config = dict(
    d_mlp=768,
    norm_place='pre',
    positions='rope',
    qk_norm=False,
    tie_embeddings=False,
    init_std_down=0.0533,
    schedule='wsd',
)
Each number is 128 + 24 x the weight over its row's rms, rounded and kept within 0 to 255. Layers, rows and columns count from 0. Numbers have three digits each. The size before them is the row's rms in percent of the matrix's.

# layer 4 MLP down, 192x768, rms 0.0533, rows 68-191, columns 0-95
099:146117104126139073107128084109137121145115104139124130100154137093149125116123145144118093149110131094122140134067136125161159157080134083125165137134130067137115164117101169121149159149129119132146143129119134152141136140103076174101137140124157108169078144175102165119168157085154171148
095:135115088137135132160148143150144131179133121163129126109145117115133114096147107110151127123150129128175132138137111158095148107155152114148140091106135156088103123124108165118080138149136127094134123130182209129148125153110131138151134099136180135146128103142148123096140096134127096144
102:116098118118089149135159095150113158176150130140126123123132145111134096155162115134182097150149137112141122107139123161111126135094152156130076150153127157114115116124144088115129160097152117110147092142124118123125076157150099169160159153153129081115139153120142107158113152153117108066
102:114126145118149094090121136104136094140121076090102177136093126157132115147175103140101106109172101102088103140174131107153142118176135141074090171146137136086121139130104144126144130155083106151091174070152166144150161117135158145120159153136165112157116128129126066144166165123120106091
093:128139146121104147179110113121150169136129174114123119138127109132121120135100166161169072136110129137132147110110116107097108130147129108121119168156199129107094115151114139118176119143101125128124120098139091132141114131127138125104139087132129132111109109113146130184058136132097107110
098:080121135131133084105157098128160113154109163126113137135104195117084176139122156129130128143188147086117161141107086138132145130149156120134075174180124098158129102119170129103150153080113136130141074162140157131119114167125125154146153174133111123092119120086104115122124119100144158115
097:129155134145101113137160156142158149101121147151186110130145141099144149152141175150155089136133158146090126151107136144121088134146157106110127131135135100124124126132121156146101073123137137108112097143121099152072155117158078151112159115108091148135170105147116170162195113108155114142
104:072146119171164106122124111090149098106136149119111122099089143164119154103103095141116143114139122123095145114104106125135143170114113154148114139118130146143099156129139106148117110092128127111098163125113123093110161126089119120109127129107125142139143100168150139105142090133127121118
107:137135105115134106096126121121150149115091097148163135157147080130099141103130125128159158117116069109140140141107126146100102109127145194124158169139182115126187101115106102135089111120114163144088162178175138114135105073081125162142121092134141153113100161112116135114103141151141120135
104:149161097117160087147160155134129152123123125135115147128113129134124134133164106133117121141160125123159133142147089145177148120122150103138115130119109151156111144142154105153169122119156089136096107168140153092167165149160121171103180095168140122128142119127126154188113150123086112150
099:133104155113124131126131114119125115124101144140148128143113138134121145126135154150129145119155165138120117138139145133165093100165130125098180160137106142135127122127114139139114120142127127159109122136112102151148156112093141177095126110120129121151150073144133134146118142162113128112
104:093069091131119115179091109131119122103110114081105141090124125142149095138093140083129110167145097125182107155138128133091173149135131100110129135133102104084093152127126127113151170123115108097127108100109138120112120146115091100139130146124134160135116100138159100111095133116104079089
096:104098077124132099104102125151123123104155122145079127113114115114126085162064089102115130145126125151132162115164107136132120139136124103153121108130133118131159121095160162147113152150111105169118118165142101125081146099155136115126164141140077136151125178070117111115144127141163171125
101:118132120139155127054110137104162135138127125126133121082112139151086133112126120147143121166135139111138129126127137187165115111102123145137098117107103139144121176112105125107139089139142117114135121121107106129142183127177085126127138113113155190128098119103082131150110130111117094135
106:073073116106169140140135142087132122120093178108109142150166119124123126118089164111144135162109123116115124180159088127118167123111174133106111139119133124118113097112110145109142160154078107107156131129125096144146145126151121152122149111120152150148132154118128113118130125102135139165
101:124106123118125130144147094086119094136115156118149094110125120117123151131145129147148179091151121152152175122141112172095152115129133136134123129136129119128143105085111135130106154147103148149115096144094156121097101123106119164117109109105104173129100082170121103135131120164152129113
096:116107151093123163101132129125124126100120138153104114147144130086172126106173099141142112152125123128122136108107096141128114110152119105131173115110112150135154130113107052165103170187116102160141129155138154145136113068104154116141111130153170077154143087096129161117172165122091127127
100:125126124097104155096143131119129138121164150154118104160111170123161119115127135135118080150101177139131134120094107097134105131144144096105130127158107103126151108089183095121151147116102162152139121123160068142136137116171127100103106094120144117110102129101108145138168110163119110116
100:165141149158125112127146136115111153128099111115109133092094111160104148124104138151119187158127131149124124120144115104134128165128137114170145093136148139130139116186132089089151119134097126111104179131113147139140150165126147155091115110163126140117165142153130116141137151089118109151
106:130155108121145127128159162129141151137103168128151153146141131128135082139109134121098093063131161115126107099116132121135096135128151143126116140118118137092168183160138144112140126109134111118112127124172161112118163133093123151111140134164095114153114116124129144114169076108125138129
097:120173175123164115155141101130119125149121088161158145122135091134180156100110097139108128085155194133131100128148155106120130111162106110143154116141104170112175141134149128163157166082144159129127119090182162133169151109157185134123074111132125170174090097120121094127167144152074126127
097:139156151106081101130124116161129064087133093142099103113127093119084133121091051130131139151163128200156122134119122064124077166139091149119115112211114136115128110136097155109114133162125088098136142138085135142129125143134148140102143086102149147096111157134155141173104154109156077115
097:102140148134111136121139109085152085097148112123093132133123130120062143156089166097126153109139124101150137126116137117112113109136102135106136103128145126092117112131128166117080113100117138136157203140134149082154124136069144147097137100120168140147114112095128133106117166095097142133
095:145163127177095137141162111101188145125152106159138143134162154096173157105125120110095092110127097154123112160120134128101181125121164129137107149111113108115142093138193118123079119116097140134095125149119089116097094140115129109146132154071141131120150136100115122104115105131104143139
099:102100175124167136127117134106176140165146123122150159153140147136134100101114152109134136148119123128119129120100134091150124112142100121151144116157104117121091112155166134159165100086118155131121134110100081121122143103162159172145171099148100112157148087123131145112162147125136121126
101:130085126156143095132144120120091103105136141103165098125131122150110143128114168137128125138118101118106099126100138123157139128172159100113120134125151141107118105142151101146098114124143144141147095152154148094127101082132113133141121058153137103115136090143140122108115130119102123136
097:123129118071137119132182147138149113123142122119141150139095123103114142145144143142116109147118138142085136087138129100084124123151100158139131157174113143106173105122159181140168111096118140086153099142151133119140101134146141105098117075129138108096083152136116116094072120110145175115
106:136123181129064128107102101145127116151123122143113131167124111113092114147181135147074140170101142148120129077165149118131125125135163150167154130146156145142129150099154105121146134190122152159178089132144122140073132175147142131129128121134109114103144131138093153090164156095142076126
098:075104150136076154135132121097118119095153103188133107126158131106131102139176144157145168146122104130113164151132159095137141081128116124117159089113117113125125143089110109126131121128109163096144133124142130122127125069145141143114132098168082124133132105136105100122118132109126153135
103:147102185139123141099135096126164135109175131125131140101129116098160138194109170143120088145089127181135144140112129099156148100178128123130087126113128104150124163103081109163102124150104094159157117100171151142124132134131161140120120112107141135140101075143120154153138099097158169117
102:097128129073128085129106108143109120135124098123109121105139133141135113176123113087126078122124107120138095164122102121112058100080138165139136168134106138156124165114100140122082157177118120147159112118106098117112121147140136125108117109149138113129134125113104123133147125177114144129
097:110141103163148137104128117095071124120095118132094133135115091126140133116122113147124134134127109066097135116140185159172137080146138142133122194118087101120091123137101076115114147134116155146083105095112117101130140131089148115096133156124152096104139157137097145141125121148093136134
104:133152085129130121147118108105108062155110131115132131103098139179123120122115126109151106117133140130123126130136103133113138139128107117140095155103079120136143122140171131120135133133107148113108104156123141194137139178110079170100143156067152134103169172100132134103124136143117149091
106:145140109104108141135155148144105134158157114112155116152114124109146161148123144127141117114175080131139129101164148181128122115134108112118179113095162086136086114146111162102111144157116136090154146137115117132153141142120106101155171127180132114090110126153136155118106107150156128125
099:125083147124109153146168127144165148130124110142126116163150106139115125163121162133126116093147127100139125115109141113098120098077102134132082166140137083137130115169080066097123097180108111139117118154153122153131129130131113143120124119116138130165162113166112080142141093147114159102
095:127124117137118122122128110137117117138080130132135160136107100143143120149128132154116134129107161071136127157165153109174130159119162091078182139149122118160115128174141117094156115120172109144142134083149135115099173124097153154105136171124113112066126127142100168159112123137096179166
100:122125148127123177152146151151120133122116121140114118137136130154111150122120129111106121122163116144183115086116130133117112144132139131145119131103086095091160098076116111118086169079135096114094135169112136139109112133147125118141150152126137146149131132146123167140121083132176159160
097:101168071104148148136126192180139145161172117115119133128104136076114129123114139110133127146102113103117150124176110118140178160127179151119110137128136124129123115146125152161096146135100111117131072120121091110145135154144116142131154101140114143157116102086172152091125129117157082113
101:120115122105098143149104111135121104086096124130146087121101100144118139147128134180174145067124163131119124121090138165147117132144143145144134141134164103197186109119090124159108114133136107173113143103145115160098180126097102122090097149097058144100152143131124126141169083199161107137
100:110105155134108108128163159134116125147126106129123138126106124162124143119135141133129084097126095132154135091143120125114100127099163122150113111113167096128060155119123114109158166122106153140098153101117096104114161115118105090136154110124087126121087117138131120100129101106141157125
102:130150115125145111143136100106112156083101108077103117157139079113131131102082111171106129106088120136140118109114155168124159158125132118143137116132140133137172151173131151154120106093150128111128159140149087105134142107095128135104159119173114104125109128161110136138151100202143116120
101:118145135127131102124093142085162123168142123135075090104118137103153096115091084088109108156124134139096121135137124104068149116138071126141101141108121103140144129135134139137150101137118089144147089112121128145122120147133141138114166155086112120135137110151137142112087110148163160131
106:159167164158131102120117133138094111120081139115083093128224178131098149143111116120160149149152127161138123147133105128076115120115139141114129196119136092098157110117131119111148123063151097141116168109152113135160143116138095111129159137120104130118132134127083124132141156122110132088
101:115125078150154105121136113100128106146120111157143130152124132135105169130104145110115100064124110128147114082128118080099113122139138157093129134133137144137137146147148120101144151161123115151182119163114111141090166139129117159107186086153162173137066130126116143175153115134148147153
102:139140113142132120129126174159114144186172137133164118135167157098163138106128110142112104126135113142106175150162115122074128116127115118080107111089092146150145106175134101123129125167144111113103150114170129135116093094131079128113106123162085076113139139137158082072128113130120139141
103:101095144160115093118136127126119115132159088135084084151105105140115204122180154141129136151110113129146131127126169152123119111115134080107103164139126115088086134121184096111098115097140167104121115084143138088136134141116131128120127105089070109116132102124096130187090098114162121140
099:128117126133113098125122099107117148105067080149121141109126127157137106155159129164116094093099084107084123139049118113117089143111151117103156156133125123174148143154096134133120097152062131140138154107135139121151118097097142106074124118109116111133152122161122105096085142135130145177
100:152130154099119112122093103098099133120179209123161135170148116127153126142196148130129147121099152143131115151138132098106123108089118147096073131133113134130086151130123143122166116160126142160151170132132094167148140117118106149146125125125145125111150114117131155125145138131104125134
100:123081141144152126108125137157110150105111153108150138108078139123176098161165115122091193164128096165130153175132121158102169102106114137161095092100112121152163136143108122149154140123115151111154136112115158099120138138150113052115108093113090185100169104111146158117136116135145129120
102:191131103110111070121122170145154171186169134117139143157137143114137124126116157140124127109160144067130149125136137136155140123153132088129102162166124103094102109160092136120142106152124152161102160089159129129129110089127112109128119127162115142147142127156118139090104185150086137136
095:144081129104148088166126107162179083106157134121124135151135128157158106108124185086158153185125093161106114104134122142115135126159138136135139059100138155086123126121130148129143106125110127127146148142143123095137140122119146112135121119134163136136148089104133113114145082175070155168
103:151108164139165127129152167132137180115160112137114107104144150128110139141137111162069155127147123098134138155156133149150133138103145137086104197125130097101117091135103087151103115110155120139166124155127136124128094088133167120157126175132121147143156147174097139112133195097110125130
108:128131113103131167129107121097120149111125149122100139139132113162144124164128102117158125122147133127154120144158147129175128132104117099103087131091161111088115159148127174142129151107188147160130122172084110085091154096124126114092129121132098125107113124122121145165103123112104079157
102:128132097105154126135104126115118129112118146147129111104101150106105117103161099130156164140166075124103097097133154131148134132126098150158152156161171137119146128122145125130133092166107136089137102135131159098140113101146118104121166150161138103122143140133127128159116119134107139119
101:099112105112101118161110101154146132133144135124117192121109125144107137114088096106125153126148129081102147124135148124152118143110113125120147075118122120138167118110119145114107138135123128109167116152154095115111123117095134100132132159163138139152137105126106090126096166146127098145
103:118126143121105155142153160160129175161148108158147121174114172157097134117126141158129127137194087124151151180138114052099132158117165140123095153151151123147116095150170115157142122126141134148169098129137168144101122115146131097144080145127129162145118111124121138130129120140110076052
100:127109129152116118148130090135115105100096116135169151154132138103104133127097133159138162138131093119153145101126147141144122161097131150138151110129142112089170145116128132080088105121140164107150097154105165121174120160162138096128111110123155126089151178098107144167111116142146130131
103:109113107084122141180138121132125128124127109102113097106128136159159121147173149101128111151164140109129124171140122124135128129097187126128147135138086152138143143083127146131092149147154132133117070113139145123125153127118138114125144136154123123132124149104104139137092123144098162121
099:155179098129092107109097138141139131117141126118166125116142141102124100155125105121088121124119136171130127096121153146084157147120107151135150137096143124160116164107152158102144131134110102116127155081175113103133114148116108106068142112090159098118154153148146156126166130155126098137
097:122115129161138160097106110165113124170153113127102149110119139139121110144145164156119105105121122118144118137157125128115125123112096145151150141127135145146150125141170161117130136122134104181164086120114109113111162128125110162154131075112154182136105145106131150134061138103140204141
102:107064178117099165150131135119153160149136126148127134113171116134132110158172133129096087119168184104118162150149129151076132106134139195133116153128126121112112126137125133113141138126092124145104142140130125144130124163171160135120126174126143096163120156143158136094136103162118128155
100:125138162136148100139097114060098148129103159149090154193131150134162118159126162143097137119138139091160127097143135116099125104094121076095138159110119122120143149163122111133148107123066144122141126099144095126122165125139146168146115173099150117138160146155114089095136129142122095120
097:145172132102136086146113154119153125076131083135130137089165110117102131158128130140128082132164113100131109123166148152129142137136114108122135137122128147132129131125107131171123141111142114135168143128110125080104159131146093163122123109157117124081122139123103075106113181143160105094
097:133086140137121112088124131104128136119117090112142107123133090172093154134165135170134171164099122156193078151139140139135134074088088106122160158075120117123093139101132091137141119113113133152108123122161104139120113109113126130093181080112154189103115126110112119152073160105145143129
097:178113140126135141125145124129180129116100110143153150112176153114106117148135145160118148089139110159097114114144111115120150099141075129157091133089128127137126113114148139096132104141155170133123183081118102120147131095125165125102127164126127169113131115148159138107182182146151093157
112:128111107114119119125140155142077144149142128124140153160141143122143147102076125091131123113143146139131141144107188118102162129114144116141095111120119161168114149123090103192126183145149115075178138120141159110100140133118127116142099064176144103159110102123168149162114106127115103106
098:148080165119096153103115125128147126138107097112143125120106120088134118166072142156097107163122116094111116135111099097152133053117132122118070112149149149128128101162104098109142140112120103129132114147098127136140109103096128184107117092192123152159082090137148193118095126136104092134
102:148134155109160149155147158150108102128126062123128107115104122111150100131079160165109136159152142137115147128112135172118125131108122090100153118128122116110123140192122174120131112128173123153100119166089134130151154130116136120110144145135111126149099147178149134154133170100152200165
093:094114120100171095152140134167124122124111124109193141138112130087145156106143106085108126166112140103146096101101153147142094147139149090113175111112111155110080118190112147132145137082103125161117111139122156143160110119113133148160134095133155148128115136128152106113129141153104132141
094:156144143129120124125119150167143147132088074144085137118094137090120094153146124106128143153134112135136145132111106148156110128155128135123102136148093097155139132132122148138127131159068129122124152080114116118111109146143174116176146124145125131042133095136137112110142058173117123096
106:104160093147138093147155104129139163172096163125152116119129110093108139179129094153132125131150107140152123153135117146127154114161134096144099151101154114082126141123107124128106130130109127097159121150156114143170156080090062107135164169144135125146108118132160156132143180126146108074
102:096120121144121157132139103152165161104118128141098126128094121115136117146119145132123134136124171172140140172115103125157124130110127155087138187156130122149192130135166147141109139155154096094113106159099124118114141193116142090118160119152107098122169137128128146128117144123142143162
097:104126102111100102089121152114118136152049133111130131147152137137134116150172142135143138129119133129141098159138090164097132086174139119159148150117128127139147157135125117089130117160120090123098149130118130127137148128120082161130150137160137133106136138106157139116103058082137159167
102:122136157066146081135114148158104131121129072122116102163110081156176152127180176144152121140148144097125160109066110158142123096125129151158164134142115154140161082103144130163144106110173103085122081096134092119134077090122125157102109129148103137137150103139118151129158144143121106122
097:121109155091119120114153119155114113164125132095149160087160115126096118127114130158132125136125172107135124174159082093154161084118100099095163131120099118127105090124112129153131117129112126159147161118194132129149120146164142134099154091133141117134140147092137084140137125088109156183
099:094168086192117131143146097128112124108130123120139124101153150132115135132071126129159132143157123138113123155090146119145141143116149058159121158124125109101140140167137128073163151116178093144112116103113108113105125110143144143103120097157175122165137106148070121094133169194088127115
102:132147137157119113100180139119110125135144139132153145167110099149146153127150159142077167112145099130127123128139138091136179115122122114102138114101097128085144117123139093138111192161110120106151123099147152132124140103130142117175065082137103133142076113143165132165155114101115174079
097:118120125147093143112150149137145163108100172081122124160098131131133110146127167179164121152140111165113113144168142114181090128169097117108116160136113129083117105164124130105109105153104139139143096135119151123100136105138147114123118168093132111101109169099102174167172123084118089153
093:127126130126132146107151142134133138130136127115159123138162108106100115139142147132123127149094099157120097098132101120128164127154174119161124114159137111138111114077130130126086145127137127121160120105102144123150125114119126086131152160145117103134129154124112131124109139102081113140
103:087151125122109107117155128143133079130104111124149139128117102124194125140162130155127131174090172140090165146083145117108116141143118148130143107123118166138132137098159119105085099093106125119104147159123104099127144122130111130115132159084114130145216121163115104161114076147125167079
099:135146158142143153089139122143129126130156175165098140123122124127109128103145129149061152102112137135144177145073104124148099175161143131184142142173123106152118092140168105116137087107147118133116131143137138102130072114152177133119130085119157138124144101157111140117120122122100116141
097:106118129097116084117131136125151149080130146140104133088117121154162140160112110146093132147127112136129104163127125135152136103124089159071114136165143159128121126127173121135104095106145114129124140143105148101164057131147159133149102156154118093172118109130141152150137155122123132099
107:136154134083124121104107133148160115135114175137127102077138131121099171119131148112139133136124132147114122165128122173104177118127151157121109165145139106099180112131151113135094133122152107142164133126111147128131092089169114115119140130114136113161177124093121122129119116141176169131
100:114123152132107164124122111111116102122111130126141126149128172120120117138120138145140123121105121113121097159108122136139132116135147141093143113106076203094093083097072108105179157084103103107126134154089146136155143120124110108117130157108153117114126126138104161143130086118091159107
101:086125104102111160118115135122127101131119119095133103152139129096159107098127140117111107082115114129109137119126146113124094147122081155085129128104096114157156104093151082158127119102132166114124156153150087102101145116091137145150120133130124112134105093124139096139142088141123101125
100:162171097125120141138132104176134134114127114117118118133161116158146162181142127111099089106109137152106136128156167123131087116126153134135147140127126161102155128167151136112122151105127121093166156108123121101153120142146121098137171104136142135121163156101120119129105139120148118129
097:122121098155184125143113105088131091163159142134182122149083137115138093104149175163150089117140097137142157081144121110106119143109110135107118114129152136096072145119176125137111121149090126121174133118153138101070133134175102108117113153114111149141123146145148138153135145122163118119
100:147141130099096131132131155130129114137150108108139156116157142117153113103119136114130081121148122106165128150151081139139124131059168106143124108138129159133102120118114168174122116084138146144162112097110130150159148155133120113118162150146132119150126100151145109126133144134155098145
095:126090121128130112141100090119146148130159119099118096130162122124142182162108137149084138102129130100188116134090148138138159160144151120129112108105096130143132105116152129136104125108122112135115165110142109090150091098115160126122139130161133106122120178144129169154133170084139137153
098:127096126148077088115136115105110137156117095115144102116101108149150136098148121126117173112096122130137120129105140092110123132138117165134114119158114123132102147073131164142051087124121112113152123136081125146103162126084155114094129175139122146109129118179117129122101104123148174140
101:112147133093107170143111130105114098117127124122155149160106088102093144101124153185141152133133117104123108123154117155149135131135117106127161102125112085128177152141171169128127132109125156122085111171109113163147132146125119103086143167132127157097095149177091125112108123115140164104
101:092125123135118126132115127103113117121142131108131112125126125115131150152158136119096111104133093134137124108107161131129144153102097120112181095100165154121108137134115121135114099125091119124129124110146142126156131096185140118150172136100110149069135135108140174143088135091043137135
101:111104113124137109110098109133141142092098148131131106105114167126087121128088122128113120110165122127175111139181104138132080133090107135125143143172119130068152145159130108094160189119113117083125120130116144121134150082100140142099137112135110105139143104098138114150142136128052105128
104:142175120145098160132145122116116130129144120119166085105123095166116161140162108121151137113080137116086114140106146103139145122128105082103149120152095150132142142152108113106089135108078137125148094130114161131101157123108114204161100099139127143116089106130110135112136140139136168150
096:107107097070098141163112147121145127112140177133165131084167169133157159143144157100132114099097129118168106143124149148120111119126099152126104173095138115147148117142111112143103131127166123087131134085099095141109097129149111091133083123159125124107190133085124108132108119131140119118
099:139151086155063131091168123160128123109075149125148082124150146136107154137105143106122133087142121176139118101111117137116155115110136094113111145114147127125114118102154177149116140065109163120133079122096114144145073139113099120131116105156107184105130128163100137128114128126150080130
096:120085128118131101180118148156140116140090104118120145143109110139092106083135108121129131153170111108105112167125143133143104162138124170108096098116106133123099123149130109129149124121112073113147101141095087140137144150138122139148109142064104092118147111139150132134181113163096136135
100:128136133136139134122153144136108082111126152143113102148111177108144121139110137111119131161094166120161098115115146127089139136142138143125164107143104127124101122114139123157100148138104116152142156148135157164125159116144128140163168146162137120112116168143154118116148135151161121149
098:136144128081167121100085136090146110074152066113106114106112064113105184132140100132118122125124117115143121144112153133138121143116134150066110089156135163150121177149101083135133099154129177136140132167144102139168127101098097140097144119160140148123122176105103106146117121131150146138
101:105135168106099115112132123188133118118106140133117166120153135140152115165137168126132103136115095121166125088137119146113126105135132112130119154106160135148114131156101147126135147139129124132084193144094130116117138130165123092116120106162108149126142113106089148111120112103116118192
099:098104143092102110097124128156116134151168093093118126121095137112136133124114125108148151129125134134125118110132133133124159086118113127097063118158112154107129093100103127095104131160089112111168131136129092130112138157187156135162133076134171109096122177094129111165099135111057129124
101:193087160139121105102122098134103126070190128120105131163145144096084135100152157074125137153125111126106117127105127127161134114119116138127098129098067124153110151116099115127104094088134147147112130161125120124160128096099108128137089134104123130129093089126146125139145133121122121162
097:101103074144115102139110126122148087120123120158117127117164147092178112155098147108168130134129111110137114140121155076140110136100174114102147138122138174115155166086117119168147162088137066134109156153119107129115160127106113103082157150105134085129109103095141169147133161151088133143
096:111149161115069151101128164148151175145123159120116110113117082148137122134134135146107157082129104179114142154136119109128123114112140114155159135096114159151113108150078108132141135157145143129119187142151165144114147139113104132099145115117099150095143104117116138112174137116129124150
097:143113196151129152175095110110135107127123125152153144145153119129118158086163084169114120143114127113137112126087123115121139135166170083131124117096106102092064098136106116115168127118135110127129115113148168164157127128135137104140156123103123127128170093117123109119125096078123122170
103:120128108171147131101154118127133146122098123153157153126142145145147130141112149113131122073120116126088148110106159092154131123163126115117093130141130133148120136094125114155114107125143156126174111110132136103196151136125140148119150105157120159120108131096131139178114137098060145105
101:152143104194127094112116135167146108129096158138150126167186115086102180152096132126119139187134111153127100083146131147135140134120158120108182124119139152098138153108117156127135130127137108125161155111117103149121123119124089145104077141136092173127110103117130137136103145120109163088
099:142123106126150141117126106150195147107151133118138171094161139083121137132147128116100150127156162178121147143131147146098118153132130106106181177099111121141132103055108147169111142122135142122145129121128217189104090098110107124133142150145147119130153158157146107088082144081142172117
104:112168139095114129124140108131142134117165152138151118121130119091123145103134136131145169115100136166121150109152130136093070119124145116155142104137100116121140079169129136131144185128152129125129100172184161098137093109121107139119082124153144168121140110112114163110127125140148136090
106:108137169113115161114126161123101128118136161125113134144141170178130108164156109127113160123119123160104148163068137083111118089109142109145101167159150073104115120114107163105176102107131106145119102156134121144180112103183155091136096113172153074131142128129125113135129136129139156138
098:147170148132119133096125178100115129151157156117153116145147123149112141159116151166149149093127058156131092151118160147111090153121144171097150172158133120177170119121148142119122159126157137113115118137161127147083104145172142129159118119106112130118101143129112103137160148120133115130
094:143107097129131135157123118127088119140143110103155106112127125132100126126135128161131141123096112143124146156121131121121113090105124088163126099129177105142099132106164121150139134111093131154127051167164134151141136091135130122183125106130129075117146137121130122091098084091153122119
096:133097138073091115118126124146128102112083169120133116106137134118085152109116135097123132143137123135147147173145086168110135137099112138107078165139115150122079111109151132101210150125122121173105149154143148131131111103095153141100133117136155117127110114129105129118137118155094107123
098:084118125111153112113080089163156137112143146123154094084085131071089174114097135119146156129133127104166140109141130136108126118109132167148150116117134091162108153120128087128102152118099121150156144116131097147112122133093125127102139144086173146102109117111154126094135134152171122125
100:123143127140124131100132114125117093058134127149123093112161145093128135162118159114116175129143104135129127160119119144091111153114168141127153104125114125116137115144123109127157138097146095118136141134127122090162164132120127134130096100135123144112108118113129124160104123125111172183
096:116076122186078164102103133160112114123079101116117136109126120090151099105141164090108127125090141120104122146135105113133112142153136134133128184123167087127133133102167125119173140121127112105110134161120089114168157131154099075129147130196111088134143114120164147140204158070170141108
099:114174111163140149083091160120120128097100115156145107096133107147125099101130105089133122150130124133128122146152177142096126104125091122142109124095137121149127141097164127153135143124118090136133142128156120140155146140076119091100144155169105121161116138150123164122076097129142117115
103:137110095127115121122085171110142123121119117110117106099084125095114099096132146111163059109138104124139085143091132131110098143100148092134117107106128133137153117118140132130141151122084119107135130105119126124159131133122119134155130160114181137148114104171099119110100123101133108129
095:138118136163101132102089084119154104137123155160109141119122160140128129136165086178179198136089134086146136146122123116105104154100077118135131157160106127091114102069100128154134159141130136156105129115124142101123147134129170133137100078168144113193085134113143140111146118118090180100
095:128089143205151136140123128120113148120161141097152143123113167096126060118166135156115134128127136143138120132150101134154129162103174098080153131111155136147119129107120092119165157122076108100119197156112124135095157105109106121122137154142114133160118114171103124125103137145126176148
101:187152094150146134095101134129150117139156151127103132145128098129100103147144165124149185131142135144085128136126108107122152117158126139082123139143117077120144092136090144114113097083142160141150109111152129109118126140122133126119154141099105127164179127143129094139110112125149135092
101:118149085151125106143119109102127110139112160110116111126148103144122100123153150137149129141126123149168127114086110126101100126094111096135136088127065096126128126085077094134146139086114168150146144145098132119125118103140084142152176146107137128096078155190131120176077163123141109126
101:138146139110133130131151089151113141171121138140137104116131085145118156163166120113139174078166135138105153146128153108103126080136100139124136122111113092122101076135163090099120105128123100097103114130109103112154123128130107131141098134151111148129118123155100143178134114095122161111
102:121173131120120111113125131121142095135098131170158135119135124127160166153173153123144142114140149111106147154097131149134172161131156074108146130163145148087145120142159137120158123160124135118129166108161110131131129143162099110131068110129119124169142079122147149142120154141126123144